config = dict(
    n_layer=9,
    d_model=384,
    n_head=3,
    n_kv_head=3,
    head_dim=128,
    d_mlp=1344,
    vocab_size=4096,
    activation='squared_relu',
    norm='rmsnorm',
    norm_place='pre',
    norm_eps=1e-06,
    positions='rope',
    rope_base=10000.0,
    rope_fraction=1.0,
    qk_norm=True,
    attn_scale=0.12,
    bias='none',
    tie_embeddings=False,
    parallel_block=False,
    extras=['capped logits'],
    init='uniform',
    init_std_qkv=0.0189,
    init_std_o=0.0189,
    init_std_up=0.0189,
    init_std_down=0.0,
    optimizer='muon',
    lr=0.00185,
    lr_mult_down=0.7,
    beta1=0.95,
    lr_head=0.00624,
    warmup_steps=0,
    schedule='wsd',
    decay_fraction=0.474,
    decay_shape='linear',
    final_lr_fraction=0.1,
    batch_tokens=65536,
    seq_len=512,
    doc_mask=True,
    train_tokens=550100000,
    steps=8394,
    dataset='wikipedia_en',
)
Each number is 500 + 25 x the weight over the matrix's rms, rounded and kept within 0 to 999. Layers, rows and columns count from 0. Numbers have three digits each.

# down: layer 6 MLP down (transposed), 1344x384, rms 0.0851, rows 121-249, columns 48-95
# up: layer 6 MLP up, 1344x384, rms 0.117, rows 122-249, columns 48-95
down121:492516468446461511504509471464480459464494473496493519501523560493497486525445465518552513511509534491529520513509543501522505488494480554498479
up122:501519558530515484528434469498494495516498492512534508486522526508518506482502525480480499488459476433499492449526504511480466471462501504449487
down122:492476503524507512525478515529553485508507487501517475519492483494452509478435487492485490502470500499471503464536492504500520513485471531529511
up123:505478508521514498526491510501478499471501514529518496513502499471485528446482525497477502468491502445495512490467450510483505436469486450500522
down123:538522554565516526443478540540509445479479480519500533488545533491522501498486506498426524557486523512524460479524471498486484509522504434524475
up124:498504488432477508497483464479456514524518505522534493462516458501535476506469496506549515575512497517504481520510439510461499539539460519497494
down124:530534508481485481479534515522511502477513476491492515525507511539485489495496499546473506484481537460497514462513488508555514538457491487528494
up125:510476515525515490493495504490523500499460486466526543498492534444527521523497532513456485523544522488532490509480531539487482547501492508462518
down125:530462507520519542485494557512462519496477501513481512535510466492514482478491511455519483491512486498462430503523511526553526526514484502484483
up126:482492453505540446512494501519460510521471552532501498493588483483486500484517499504489486545503470495506512458501487490521531520501501542517436
down126:472505453518487507461491494522514488500482489500500513514535535505512507478488489460505537512526489508508506487520478504515526486520519500482550
up127:487489463502529524524500522515479517518517511504528513492523501499495497501512510477477494551519465510490517483483491488512507510489510497510506
down127:489474544491501501505517495511486514514557532520470515492481462492473490503464502486494485475506493516527526489542470514500499542494557525518532
up128:517570512464498461463488503522520529495507501523457490470506499508525497497450500498510498521533498486510505485503481472503514491518476552502494
down128:516496512482462502520464468527510505510500490494495503495530467488511505489511508473517498512521512472472461510548490493493492523514489475506519
up129:494532489532480529520475481518507492487501503544506517516467481510487513521468501506521490498539471514486503514543498508524500514514467498486477
down129:526499504485463510512482486501486512476494500488502520558530522482483476534478483477538521491506467520560475496494526491522501512480479496519506
up130:538480515551512503502495546479500524510493487501537479495479521540496540488533520494514492487517513516510491452493497522524486509491461502519481
down130:493536510559505548508541499501483477514496509518518477519451455497496545489522503502539459480515494501501479470467504461546493448444530488528506
up131:505510489515444464492475442516492510514541489480547473512485497498468490503513524509463485463525503463490482498507497504489496526539479422504479
down131:514512488486454467473518486458502470520528538491501497527489495461502519489519511478481520470480515481477521481487511530475501514528451526516494
up132:509495514506492513512522485532482456488518557513490479522506461460486506476503506496534493512468514473448511490489507513525538493502499468508510
down132:489492500529502521522485525516519478530546504473499508491524480491499472477459481476498442581501505518521502496480505485505519523498496494501442
up133:481507512493487486508505534514493527508492536491478478456477461500484516493489491457465524504503466552478500477514524474506463511517509528502507
down133:517483514518530494511550494474489532480507527510523491480514509479491479508467528480503515496513492501473447516499495494499516508503476483501508
up134:513515485545517476455495498490469493511517475481501473481497480482518519493522479504519517486487472501501504489498435528488518521487487466467473
down134:498468485533493490498507508516474502500489475488486466489526474488502484480527487550528493496484520514497486477512475513492494524474495503492498
up135:521510466467492500487530488497480497514506524520482485489484474539500484489466521516468467470521491495512514508465478469462524516512472516491480
down135:514465467514520535505469506489460504480506518505511525519482501507488474516491499475520449510509527508473505544479497486499493512501503515507479
up136:510493467498495510478518514493497502495488516425529480492510458488489512486521504509503471502466483465456487494499465490505492482484514489515477
down136:500480527496552528481522490576501468530501513506463480479512501525469483517523443491537510505477515503526517487455493524525496515486519498489497
up137:492536472530538469532518497479499474510485499504518477489545517458490515513472571510487470570522505520499537478563478505466494550480458464525521
down137:502414538442531465531536467512488469488470433487524471507509478506554505492488601456523470473515536503487491514522535462508480520480507493480493
up138:529502476500502509529487496527547462513441535477487529515528509483509531522480518541537493518473484551562481500516463493502534465542496488480504
down138:481490520505457478490516493509468481491473437499482475487475501487487524501507475466513523510515508489519494493473496505487526538510515509501490
up139:513498493523490460466466478487508512498489500502506495478489514499477514482511513503518519537473497518510495479470522487473497497529499481482515
down139:445465514494500467505455512562501478472524508549516427502503458499475482535508499499487504490508480531461496473533523532484495495487485523491522
up140:505502510459495488484549483539487461527505482542476496508484500523495505491471481456548508519498509473509498441487497529521520505481460484508538
down140:515519498458484485517544502532524522528502515581445521461470531474514503520535502493539535474505479479451515471495476489478505494496481540485491
up141:483504502462495521500501529525471491526458485470545524519517468513504486475523474530475488542443490506450513525489461465531507520537462501547515
down141:470505480524461514502486525504487503474477503526541499498521502492508480525483495530492535515485500503459482487509450493534488490486511502531538
up142:472480500526465493499485497486530521507495498496489524492442482528519532483544520464475465479526479469436486508530498496477474474508501478524503
down142:493506482447484490486501516468498507499510532510471507476503462499542500495536495474502524500518472502483511510496518512530512494528503498556489
up143:503504559511537506499475460507500521482487481432502512461536493441479545535495525511470516488477515504484460470511479496483456480428509478498486
down143:505488498483478506526497478537460551453500509510512477483509450490526492525470532474529497506496532523464505493489526529500524513481519529498464
up144:505502486470475480528494518526527458536491477514532477541519461493508545500480515465532490535514492542481519536474483510503516523495475494508526
down144:484501480465503480491475507485497525500493466504520475512526516498512560550499522495477467520486519496481494514467524460504479517508499494491554
up145:550514547478525502534487526530490534521490507514522509502484479540486470559496495493490512470536497503471526467508515549450483463506505511531497
down145:534474505512499541463465493543526476520486476445496460486490474490436510482508531494466487514491492463477547508476494514509502522515518496511470
up146:508492481544460500525460491481483481489521520500533511491418447490524505540494504462448480474474505517498524472490529489538535514517485500515462
down146:544478504489489501524501515519505508472523533536509523485494471469471450542515492508491543498456519511508513530499502511498523480536448523544508
up147:494471497511467476487462554524523502516507512467494453521442505453499479473531542496476525483524538488518489488469531502486473479478515497496500
down147:484463480522534463484460574486546491519518519466520502519459511507479508496482453500475508532530512532500471468482518532506479532479487516557472
up148:522517516508517487490496494490538470508519471507502480496474498494497486523495488490471467528543505492469475511458519501491487510451480493485537
down148:514566550515489441526456513493528560502544520462528519498522472513484527474488516534445529501517502502470518509509498499477501492534546508536518
up149:480530542527492482488463479488509473519491513493506531528494488499466490514510485481523483489506459472520498535510479578495521503495472485560504
down149:480465478498509464523523464467515455517536485472476499505502512512521502487528515500518485507490441475497491506502489522466495493502444519523506
up150:493501514477501498483493519500490486490497503487510512478502514474502483546479544479481520470516507476506492469473537481525523508518537496526511
down150:546516493483455472482469519477497510508484476498492525527506484487512501434492542464510481493478457467522460509535500514463506466553498529513530
up151:508507531500485512564505476568575508506487499448499514493538487543524527431469502483530482528493518508484493464498491510526478483525491496498487
down151:473499498473503500475502485494532488497461532491475470473558552527531488477500483500453418511474477485500493482516494443493469505449528507506490
up152:506475481488510487526476481495483489559501512519526467487495536506518519513503514467453492516466510492498497462449486505531492487446521527500461
down152:521500468489501490482485500495497520489510478533502450489520506499502500509480482480493535571466501468503524483534498467518496515482504532507506
up153:456498489497527495524488512481561530532513500507483491486526477511518520512460504499477491490510513521516483501484475498510435475511483468501477
down153:498509537517542485514500492542486494490509484501535504536473503495487492496482456464517476503472469503529508540512502526477496488508508522506487
up154:529504494473481531497473474513478525506508506528522484496516519497510537531530509454477515553513471503482523467477506534485501485527550496488468
down154:517500437467494579472512500528503502480536448450526533526428482497546500507525478513501495513513534469481541535492484467551491487481470496541506
up155:527454492499486503489511503493520523523466503470471496492472510495485471529496546504427488502512448518447552492489502516469482498512475476505492
down155:542434508507502484484521468465509488489479470523501493491495487515544516528451520496512464467507460475514555522491497531510478498502472526509493
up156:473498515485507497450480507447547528542497485448539557495514554454476471511480490471469476517497531504547446533481479496440504511486465464481546
down156:549491476516460519472463505543545512528545487507517472515534429508530519477489504492531506520511513480562460530500527497505467538504515484454498
up157:545504527520503472535542468491495546512532487509469481517515504510494535507517528516509522530534477457526520491503513505483477491525499464519514
down157:492519506502466498525526505528551500506552469489471523475497542495460519515510508502547547509489496472508485532477496534516505503504498544495510
up158:493507479543528505500471496474473514518518470486515525508509527515446527516497503456493499526469499498502489506522541504519525524492485482492493
down158:481462514490514521524511539509498509500487513494521537508538462522449517510512541496526455498503490482487502536497474492528479484486481522492524
up159:478478496476479460473507484508461491527469472476480495537520462542510517538503463513511520495507465478500474519500551513492490503442495486496497
down159:505516502505527510481521487516489521506490456488477496480466482526462543506523508484504519527481470500512487511514517504514518481462512496498530
up160:546496480509454512516565547496490548501491493533480485469524484495512542495538535472476519535522508480481435466548525518500501483506503487462473
down160:481511471482515488492444541502482483497481476520481483500501501542498544502491497479495520526496486507517496521548513531484476490505494507526496
up161:548505524484527471517467496506480502486458523505461499523480540498470534507531559503496537494502482508509506535478511497485453490505470546520545
down161:527532492481520506474519485513511475512478516486486491496506510480465508481491528453556485514511556463506475495472501494488500458492530514536507
up162:488490522495515486505506516485505561480502486504483532516501520517468476494475498527491546493489507493507483480499492499514539453497518525500516
down162:504512462524502465549449551539544495495527500481514484499468419529549475476475497515542537516507507500483489485488536524488517520441495503481547
up163:510507472565482506460479492487479512486518487507446511534545522484503532514506528456454484472511517497476553523519497500510473475444557480495467
down163:494502496500478509520509461517521497478498482453515538555467511462541535459513450466466472516484509455497545509463524476519536502467539469541484
up164:496503534459494519526499498506498470462500508542463478514532521500521469516480492504503534501516485524466503488563530540488490479522483510506483
down164:531510510547494476490487540451508526470563501530522512457474505501529476532440477452529517525485492507456498495531539525510509493511478490466474
up165:504490489551564488514472503483522459518443529507495493540535445454512547461530545543519468462470537471483494485516486536522488521504535487492510
down165:517491497499540481508498492516480452542486462534521507479500516492500486526539557480534479496462510482500478475511532545507505513513528507485509
up166:482515485500471476466481457461517527512484505549506536532502482498585510523523520507542487469523488493523472556513507543493495533502508505454498
down166:476543492507543486487493501508513507505461517482505467492553513479537500527507489517508456458516503530493518477496519490524542519522493471472483
up167:524515486490458492476534499540492448469509507537488484531469508533494488490514492503488472547490510515513511511495492499510498469516503517500492
down167:494522522468495446548512468494565503478496514533548475494472475471523528443543510505506479490480496524526513501523498545510522477470496472451494
up168:467531466522482509474506512493521567514518506506464518501469522496518469554504511473512456468524492484477487479545502509489488496501520496491479
down168:519516482476541497451517509532537516489504510445489506522523508496509471455501497498449521511518540486530492485572518518503500507511489519483505
up169:462471523473522516513538542485498522512470530511481471512474460496516543498474472498451497492536496490488482458503522516506518499477521473513495
down169:491475486463502472524497517508491531501487513509518481481482530517546490502498514496501530493526493552498458489498511533491487520473457526487477
up170:492550518528492458510489496505518488528491512496497500524457535480482520521552546461494491518512398466496500519454505484457455493461482504499514
down170:485513528488505464462496521468489500518502427522488532473453496502503512545482485501505534513538511496512469482493530475516497531505488445489511
up171:509505482507480497520529475511484474551534503509496515497471497490549506478482539455545491485482498485498529511450481539495534511503539484493477
down171:518465466529474491494543501499464486519512526495492468502505510502522511464480470487492514518486523510452504447486465479453524539492469483531474
up172:477475470465525503453522490485528459498482460485478518493491485508492495520499519492486531521501537537520478491490551518552490476473454500534500
down172:463510524519488456479499485523512509509518478512491503525510498517526509476531515497481526465469480470522450544572552535542491473488510492497522
up173:459545478528453504475508481489513520498516472475498482507500509544482520491492482509497462504530498530536491509530495495559498505517481484489500
down173:500519526519471473508475512499482476502482456516454469500516451515463479507515479477480512493474521486494502505522512512510487504437448520465483
up174:486510492515492485486536509470499458490462528499526486503535524533487548570512524528498508470549482513521565492489528482488492508527490535497472
down174:479476454489486521492506503524477504492522536495521531521480505505464506557503471514466482464465500505469481512480492503475563519486504510544464
up175:492486471532506520483474485500526504489530491475478487541517565475498474519474563459463508472473523495524493520478514531527528516465476481484490
down175:494441515516478461507478483540560498503517535520483498457544503503482498522504519519475539499496525516516533480483547509444491475534491530524466
up176:480459471514476518494496528475527518509493518484465516508490502470518516538486463498493488496507510490463504493544485488516508562523497489468457
down176:516508510534536495478524518519533523520459487511454534509504524499468515500512490510493507503479457526489508487521508479513495508522497492499478
up177:537512519520461522511503521483531496491458514507463533494465483479551486499481483452480499498536498516581501503502480495533532451503532502484473
down177:477522541455434446475518546499476502460536505559516526484460497509496490512487485442515518516481505498496499470485443516540490484498489536467505
up178:485532533543510484490528537486495487469544489508457480491520506523527486494432470516513484497509504445501500500462509528539486485507509486522526
down178:509493507500483506465487508521486449501514495497459449507458496483472476506512520484508456456489469491481488494500506513480494500514505508540546
up179:508478504502507527524522464480486493517484501457508505491556508512483537476482527507502482522490542544520494494496546473477537463514487505502495
down179:495499470467483510507514475515527471540474512494516474509508504479499541490461508457540510545544522509497498479536545447538485473501501482509471
up180:522492478507495507490499468460517519522454504470493511473505477486510534505510519501535464489475505547503472509502482484460466501542477427514496
down180:532520455506480508486518523478488458522456499469503498509496508502484444463521503489513458537512463537515451485528533507517487508495508486473526
up181:481529542533476472467491450506513488478505512503493507510512476519486476515518482514489482529497495486481491468505502522480501517477500482515548
down181:496467526481471480516483461505530507514471492516463474501491498478489530507540477507485531512502511528494485487493506537518497528460472498492531
up182:454507537470515522505496502475482519528477519487529487453489493481496490514521498423477518517538510488568501508503507515495488485479486528497531
down182:476539528518513477492521497510513526482498485511515486487470519473468506498521467464485487475494513497484506506487513548509514498497500484487500
up183:545488492478544458529508482502469543488488532481469502463505492483512501495499527488525499532536464515496456474510513506476487521497527501491488
down183:513513493510529503550498496460468541468495533511502501475468490520479495495501470502510501488516525479513501504527476512490508542536514529513448
up184:501480490511499477462462502530498449489504502522488535512514539519548512482501478491510494511476511482488502469462544481511541455511508519457497
down184:529517511533492546501494497527499511500504446493455490536502479527502473516525450493507470539496506519508517532503519467507489487513518514486494
up185:535515466501503528492493464473492528508471544476479530507510505552525507511471492507503534529534540474457495507522487522468522518505428486533461
down185:481477519479495479544525490462485492452473506471484534483519504489500521519484512523484519491515493504490518475508493534499523502520499512502549
up186:492510463478509541520507544479490461521492525518490482457514489502523469541504530437448502495490513500506467495520484480542550498538468442518548
down186:511489493515520517538544501495504485504487475536499527498482512557518539517535460559476459461453489498496470484501536496498500494542523519515511
up187:484457485475470496519494464539487479486546526505453467530506494499511483503522515485459500498487473522549503544498503513488452517475452476479467
down187:494480463533513466525536505506496494504494477513512529508535524522533510506506501519522539512503515506523485499510492481449511544482491456506522
up188:501544525469517509438528508502488462550501479512512501479497490536479508477521538512474498468499484537504514492471510544514487450466509494482507
down188:488535522513480441498497540482480518504478515499528468461505533491479469497523477501556517495511485479501474491488486538504531486493486514481507
up189:483482513514486506510503504507523466555479481482513468493492472489500507478486491544498506506511517584446523468514487468519486484433494479496470
down189:413477513476497475502493480503493524474497533515468530502528512471521460473453492490506523517529476503501461540528484523502514506480498554505488
up190:513476527481553510499470483486478504504495492514480512470488521492475530538500496551502483518492512481487489518473535487493470501508496474521519
down190:500513511490529547498520508502485477493531518508511498516507483528513492476502484503466499534519475527497532497502505456516484457533534481526503
up191:482512478503484498453498497464504487479505484479502505521487498494525496501486475523514499488488500528489484487536532498470492494496510503485500
down191:530514473481495502481490517497501510496511503491468483502515478494497534462470548521505481518502537484470507495489489493542484494496478513508479
up192:481491497573487534477461494523502508530494509518494491501523508575522486536498522445489454480513486496494487511474462464533471516555480497520478
down192:504515459513537527463517475512498514467522500510509517478485530524530534481468489487472537504536478479496474504452506531500484490517489501459508
up193:506511519488547432481480486511469482488532493444483498502491497476494531468490512489514481554472473525493507473525518529536493475550481524490492
down193:544525506532477476499495520505480496530474479549477498471460512488493492484503480527521521536476477488511558466486508517497528491493498512489482
up194:489488500496466529507467486503462472498512516506518476489513474449512508522499471444472508536561490481519511512515483530490464519482488469549541
down194:527475504506509480476495473437472457499496513575476500497491483537496516513504502458489499495502489504560470487507461466522500493504496452512509
up195:520521499496506545534482495510510572462539513526503501524495536534499556503481459482492555513515500479482491506524523500452501485487461506493479
down195:469529504519489484491546521480489526494538456494501529533495487468473534502532476470469474466473492482471456513522503496507494467468473514507519
up196:499490528530481512500468462506512480488489470541495501506478522510504462543509503478519528511490479496487471435508518486512477488479493506536520
down196:517511513506493502514475487510517444527511489517538533519480489518525545526468549485455510517514501478455494511470500508508493464531476535526517
up197:517510512488501500503498522532477510533486497488516489460544497503526498468480486520514483479491483483492431522529484414486506467452469491528504
down197:490514486530461484470507478482544485541532538453482493466532490530567531468550477492506529477486474516504510471481524516498445539529478504468505
up198:458484493509470491460516507523521543538513491529502523467479551509523478519487503463486520501524508519471515497486477486478508526527537466453513
down198:473476506487507463529524503488497520495487508490459504479496546532502519450503522482510502471501495526505505484556446505505482536495511505523473
up199:527499531488482472570492439533528443480478510540518494474478478540493469505497473497503491471496533532480532508484524500485508486502507494489513
down199:547523489500520540476502505507532489518465470497472493483487485494521457480485490467481515517524503525472480487486482494444533497475457497514492
up200:476481461461541507498503470472479533500549539491495526514489511512497495532460512505494475490523488491515499529529532496510501496506493507533485
down200:485489508491488507521518506502487481530521467488480499514461476520463526499467457498468522553471509481564475524514558508448494478500437489502486
up201:492470468463502476462495490509511497496497525455494518507497515476508476473469493456470528480497473494497514511528496532501524483523513476516559
down201:521505492468528502502490512483534504528467518503448529561507516461504506481486481500463528523446511538494508457515485494477512481525498484516460
up202:510522481534492523570505463511484456474484477467487464458501488470534473508467563484501509464486514539503485471511482459470516516486504465522465
down202:536511501528503558519524468491498534526484440460470479439473472512509528473506494477499529497467490538467476552517521472538504482501555463495511
up203:511521522507555479478466523520544468493461516506476486485498511505484486459492472495544447548535479455500512514514572538512507499498529507482546
down203:484462510536497529505446477501487491485488494487488507475516521495482512489502508484511487470530515470528554543555535492489461512539514496489527
up204:515525512505477480463495477517501439528511544461458527559494451507485534536477474498483494495481545548557506531503524544482472528488520464463521
down204:528519479520484523473524563475460519514465524528517514530548473528520503479488483471506533460536490522492483484511486490507483535504537555486465
up205:499521540507506468528510491510525492506479499518483473493524487535493495517524487485472525555495476481518497507519489460490512531516527529532497
down205:495573514484477552523458523480522487534478516504461476495470515453499528466497470503458507544511493440541491497505516511498496537501491513511554
up206:455478491477496475496498471479530527489519485474484508558537499511455498487473498472499532481516524485487488467487493520526538502512461522481485
down206:479456490500502501510542505502545472484489485501460509513498483487489508466491474489547504504558528483501494482547465511517477502536501482502446
up207:472518539584478476534508487429479494499481499510451506491506502523463520527559471511463537480470470512514464522499504497500501528477470515512489
down207:540543453508507453488497530483494483515463518492477530502483503529510486509530516485486489496496492512534509510500526485508497541508512520488510
up208:483475441478550490511499525514445556565446479497522493475494543454492515469502513533499519483487469554516536501515520489535506479498498464486521
down208:441470486493533495495507479458477508520481499493481480512484502487510460498530511484510517525475480529483556496445489501518466524472461523442486
up209:520492489526493515503487484530489500522479513470488494500512493490530499514487509465491515556514487518458483493486479508511517514529496494456503
down209:476523518468532497507480510461519503511511472480479477476498499497465513473496476522478465461485505509528515510521503516507483491486467495511460
up210:509518477475540496471491548523515453538468491515503531448447494489509424488526530530521498539462534507484488524510518503475461501518508505496480
down210:537541472501504552489544552466510535535463492477504544521518526493446486509554514523487535476506552508516514557487532497517497528514495500518483
up211:544529503540557475534514499511455478489533461551507489506503547495491494583484534519541484478468502525511464495499552490493523500511459475508511
down211:505501517499442474477509493506503506501499528512475496459535519493532502497497504531489472509499487506525477506520476491465493485500514508524498
up212:529490477539528452505534467496503481503486502509501519517505509485503502492489553497497495536498530472490505511514482481543537518533543470502469
down212:502488468489471521519477474463506469554492498526521507525497527526503501521520501475494490529516510506489519487486516501515512487498482500455502
up213:427515498510476499501503466508500503499442508525568531480505516477466498482500528539505499459531481489539533516511518551485505504522504495506474
down213:443531490505471468510487478474534499490469465509516512481540535524480492527498540486544532509526461542532527475497506548452504509541518555489516
up214:490457509495486465496447478532491504498478485522452486537530515492509532485497563513517498504494510545517457481508485481540453482501480458486473
down214:439458502507456469480514515465496481509504438514490479510470512510474477520461513503499448503506522493484510487525469466501472464445436502501502
up215:475467431471543523525529547516492457476499568522517496507435467511494519510504506531427484459469521477470483482483506517540475551537504542574496
down215:499509495530484502453511557490462473497502491516518521485509500482503489535543490439509449501490456481497498513467502513481489518518507531488513
up216:480478519507485467434518494527496469506516552467476516491464471510504494459530524480524467554542496483513493487506501505499479532525460480534482
down216:455497544538496509482445490517512518511496493469468514460484507441488499477533475508496513512475495441480479508490487483534462457529508500535491
up217:515548479525516471461483565454543513529518511482499426495514460518522488526431519467521462501494498484506497444519505546488536480457500465537472
down217:529505468525488496471488494514490532522528499494495470525506512532456495500486517447540485521477510465496496501453512497498482510540507524548491
up218:488501532502501540504510506512498535518538497532498538473538512525519515515520511538508487488466519517492437483500496522526548518480501533487512
down218:504556499493481535524524480498490520514483530461501459482521454480527507486471496508506459470484515491505415493495514527526487482485541487485471
up219:495528517474509493511470475513501457508483488444554471446485474508510503443479532481504428506509524511471504480538496500485495464494507511510508
down219:468536499446499477501465553510518489496538467472513473492495506509500523493541501521528528487517464525506538503502492553490508533496496504509510
up220:522519496533511507533505494489521529539546490493507523505530467479495514517495519501472490505476501511488514515483460507449488479479468480523503
down220:511531441548473530545510532506522543502511529492510492491508492482450530498456552501506489498527553505501516494471505546471528492508479469540478
up221:511533508526517476535493524546515495549491577540502489469499492488481475475457493496492477518542514503521494504505484508510509508499509487523520
down221:491549476509514502506508466511512521515500485544521498520495514523508535487492505524531500498492494468518500521496494459519507515535498498497516
up222:474486480509523469487461509506523510526513463460521524480526501511524504494463493497493513516551466569534487459499522524486506461503485489493556
down222:484491474504541485517460502557471490485505474501487551491455524469506503529540479540507496428499472485510527530494497540509532491532510474490461
up223:524499501485513521495480522515509568510537514491488462503454508478511514538478542491498455486503522480532491486549556479493482471546517469546494
down223:486475531513520526471485489491532532500472462488515511506461508508509489505474495485522485521511510502501481483502549498484498503464491469499486
up224:519500531482529489495498470479530524467485493496492505468453495490482498501482505499517463507501512496490501481492519511506499500477486529508469
down224:497504517496530486471512480459472530466502488455482518472510525516515518473489561513511471517480528521478501537493506481493492491509522508463442
up225:485521517457505490467459526523483531512494520507532543512515504514534495474464505504425499482508488510490454471532491488520515540495530440530498
down225:481539544482507497509508492524448470503528528537525492530530505507482491500463503486530501490504463512522475513510510490505483470527493519508478
up226:512475483501530481491525512505541455433519530495509513528499501476470522494443496512512477524482493461497512527450452510484468510497475486500476
down226:491504536491518480499534460440517528523500518518475520491476548503513518512515479482474524510527533499479512500514498445516550532528501543482486
up227:486529494516501482529561493538521525476486486536504493476461516473481475535493519462519501476504482498485523470497480485495540488559527537481489
down227:494514506538466499536510480482529463459512484511528477505497508514519492479437481495473509444445537499497575502507519514486518511506441499471542
up228:550485496541466471492441446549496487458463471528464532512495507509519484481471520530547471560535460514513465461512464513499498486552528526500540
down228:502452531456475494491431500503494489485516502485509495479476501501513511499504491494512482477479506454484522529502509522520544487512488518457486
up229:463503471517466541511496525482455522490520510474477476490485494473483517524511539503442481453530518460521478499517537537495552537491506494527481
down229:463511472492469518510560564488549515526503464521513476473513518527498525511482508448439498477540516537519486512522516505508532532510468444540506
up230:494466526528475478539496510504502529522486494478511531518490514493533514497470469507476507512470529535481478502515498507487498474489529479489501
down230:497534523527482504476474484476486510482466493504512508511513448505548530466513481496521494466538489473482504496526492484471520494490525461522483
up231:472494530531513474475535518461523513470456510511520476541446517483499476521500486496510496512511521437478512499498496538504481485502508473509492
down231:457472508519486494508467512510470523497511501506498493495500462478407465496523566508493510511528521526492504507524502529483487525546515463489506
up232:504535486524515505527482493516458534513511425505502517501490480454543527497497455477525531520517503525456519489510493512480499523509483526468499
down232:454471490520463513516523465466498465485529469505519526503482521483499488517482512470524513476504505500498501538496496475503471500549457526512522
up233:485487510530530492529507455548490523489489449502483516455555516482524486507550514470523509515479506474522450513495532525526508519440499484479518
down233:492538482545474499533530510545479489480517489516505509500518465511480481549461498480520526491499513465490462518504430452572479519440493497499485
up234:485467470508485486514555504468483514490552481493464496513463524499499534511518513466469482506477513495505482445470493527504534455506456547491505
down234:524462503516524487499508491466463509489453468525472479528500524494533521501444503509481472539468458514540496487507520494498529552502524500494564
up235:485513476478497521497529495532494511514494521467523506508477476505529489515492517527499534496510512510479465500507485486495500501499497444492506
down235:465485482498555466480527486483510528497480461507526507516492490554514519503497492470487496523498541506538478498511493480523478503526480475475478
up236:463517463511454504509469487540521484526525466480532483531509523530485486482508535451528471528512491488453510488550468508532459482486475486503486
down236:504495477514524488469541504469518519506509532499496478527493488485513556527485453490517525476495505498540479483524490466461462500510441483489528
up237:448460460519516455515499518480504557492497508494533511487537450426479493517502525500504475482499529518505478463510465507488496468466435463519531
down237:472500493524496444480517510488513512501498465532475526529540504474484494470480533469492521496572523500507463470485468479509523492511475535482493
up238:535492472483497541469513514449487470483489516500479501508537489531494516495487483466484457516503459518523501494485496492530496538517543484511520
down238:496518517494480536490474503487506502524476491473506508472477547540517500510512489481504485557524510495517476496455498497531524531529515537476505
up239:495505512491494496525485469504513531495513479504510521502461503491484533474525488537502505473513540538508508502524482521516508471502522506540518
down239:447540492523512506479515522495496507517536524475451511492500523490499519519529486479494461495533487499506497544507551542507553526519497522488537
up240:511501474509474496519505469505507525538494475461460492501452512491491520540536453484485491519520472512493485462500501471507469471508462454455537
down240:495499488480503483479494557522508439538462488487490485545497506479491504508486476507511490557534498493483436505512532488534482515449476518487496
up241:506582547514494547523495512496479505522467459512548511542477491488519513398545516539464515535503518547503497442508531502484512443486477504502511
down241:563516526507540498518515510539527454496438531507509531503520455466546543486459526496518482509525511470520482562468502514528482482469534498541504
up242:475479540505502487541504516503489525482494500500510490489558518510496514527540486518493475509499529502528514487464508475508516532528512499478501
down242:503462515473537489477543510511476470474491524464532535464501496542454516481508479481526474467498504510516524517507528490466499535469487504502526
up243:521488514489508505478544534522515483506476512468534499531509480499479510469486477508515491477498493478522464505488501491473529534511522502534520
down243:485512507452530501490545535502487499531539529483540488513508484490464547467492509508543489492517489509486479496487478498492497508506487548458510
up244:475563545519474494505482497579486460482519460502485516491543468519504519488510494499477484508499498462483527505513511474476445498527492516510510
down244:486504503501514512495536470483515538542543516480523515499502502515513515502487496504507498492492552513513503505539529479509513550471488502480534
up245:540531513510525495485482491485493517479521533539506486483481506487488542520502492463527502509489541541461523480508517551485501492509500529456499
down245:479528503472492511511498522468503465502506532502478487526471499458485507514526486477508450468489512471485535512518461509539518462507516512500522
up246:535494517538546551520466480536488487479500495521518508529553519480505524495486502494475522506466497500491425492518493477564515447502496469482502
down246:479460448526469533483509487500534481529492476484488503503507528497503520495472530444510464431470508521496502482481481482518429555543544462514447
up247:443521519532520488471493497489481551487535503504539500481483544534450506494507498473501550510478447493485478502503505504477464521525528487515493
down247:490479483517496444472478507507471536479517519500520494511537522473442498509498459498489489506445486492489473485497499502491486489498524485413464
up248:534488525423493490529464481495566538512521494504520534499509491505491523564489478533526495564557491446517500479526519475477500477475471507501517
down248:498527482463498480484539521475471500521508484555528487477528464541505514520463472447541506490510503453522516539531513473496490520517518533494504
up249:500504476501538521520517473520492530522475508505478516494483491545539536469490547532494508501462554503521502517510518534457463497515498445492492
down249:506531509511532546494511465516491540488482518515507492473485472510513515492494441521465542511498529491496517478533505503510492448521506530504459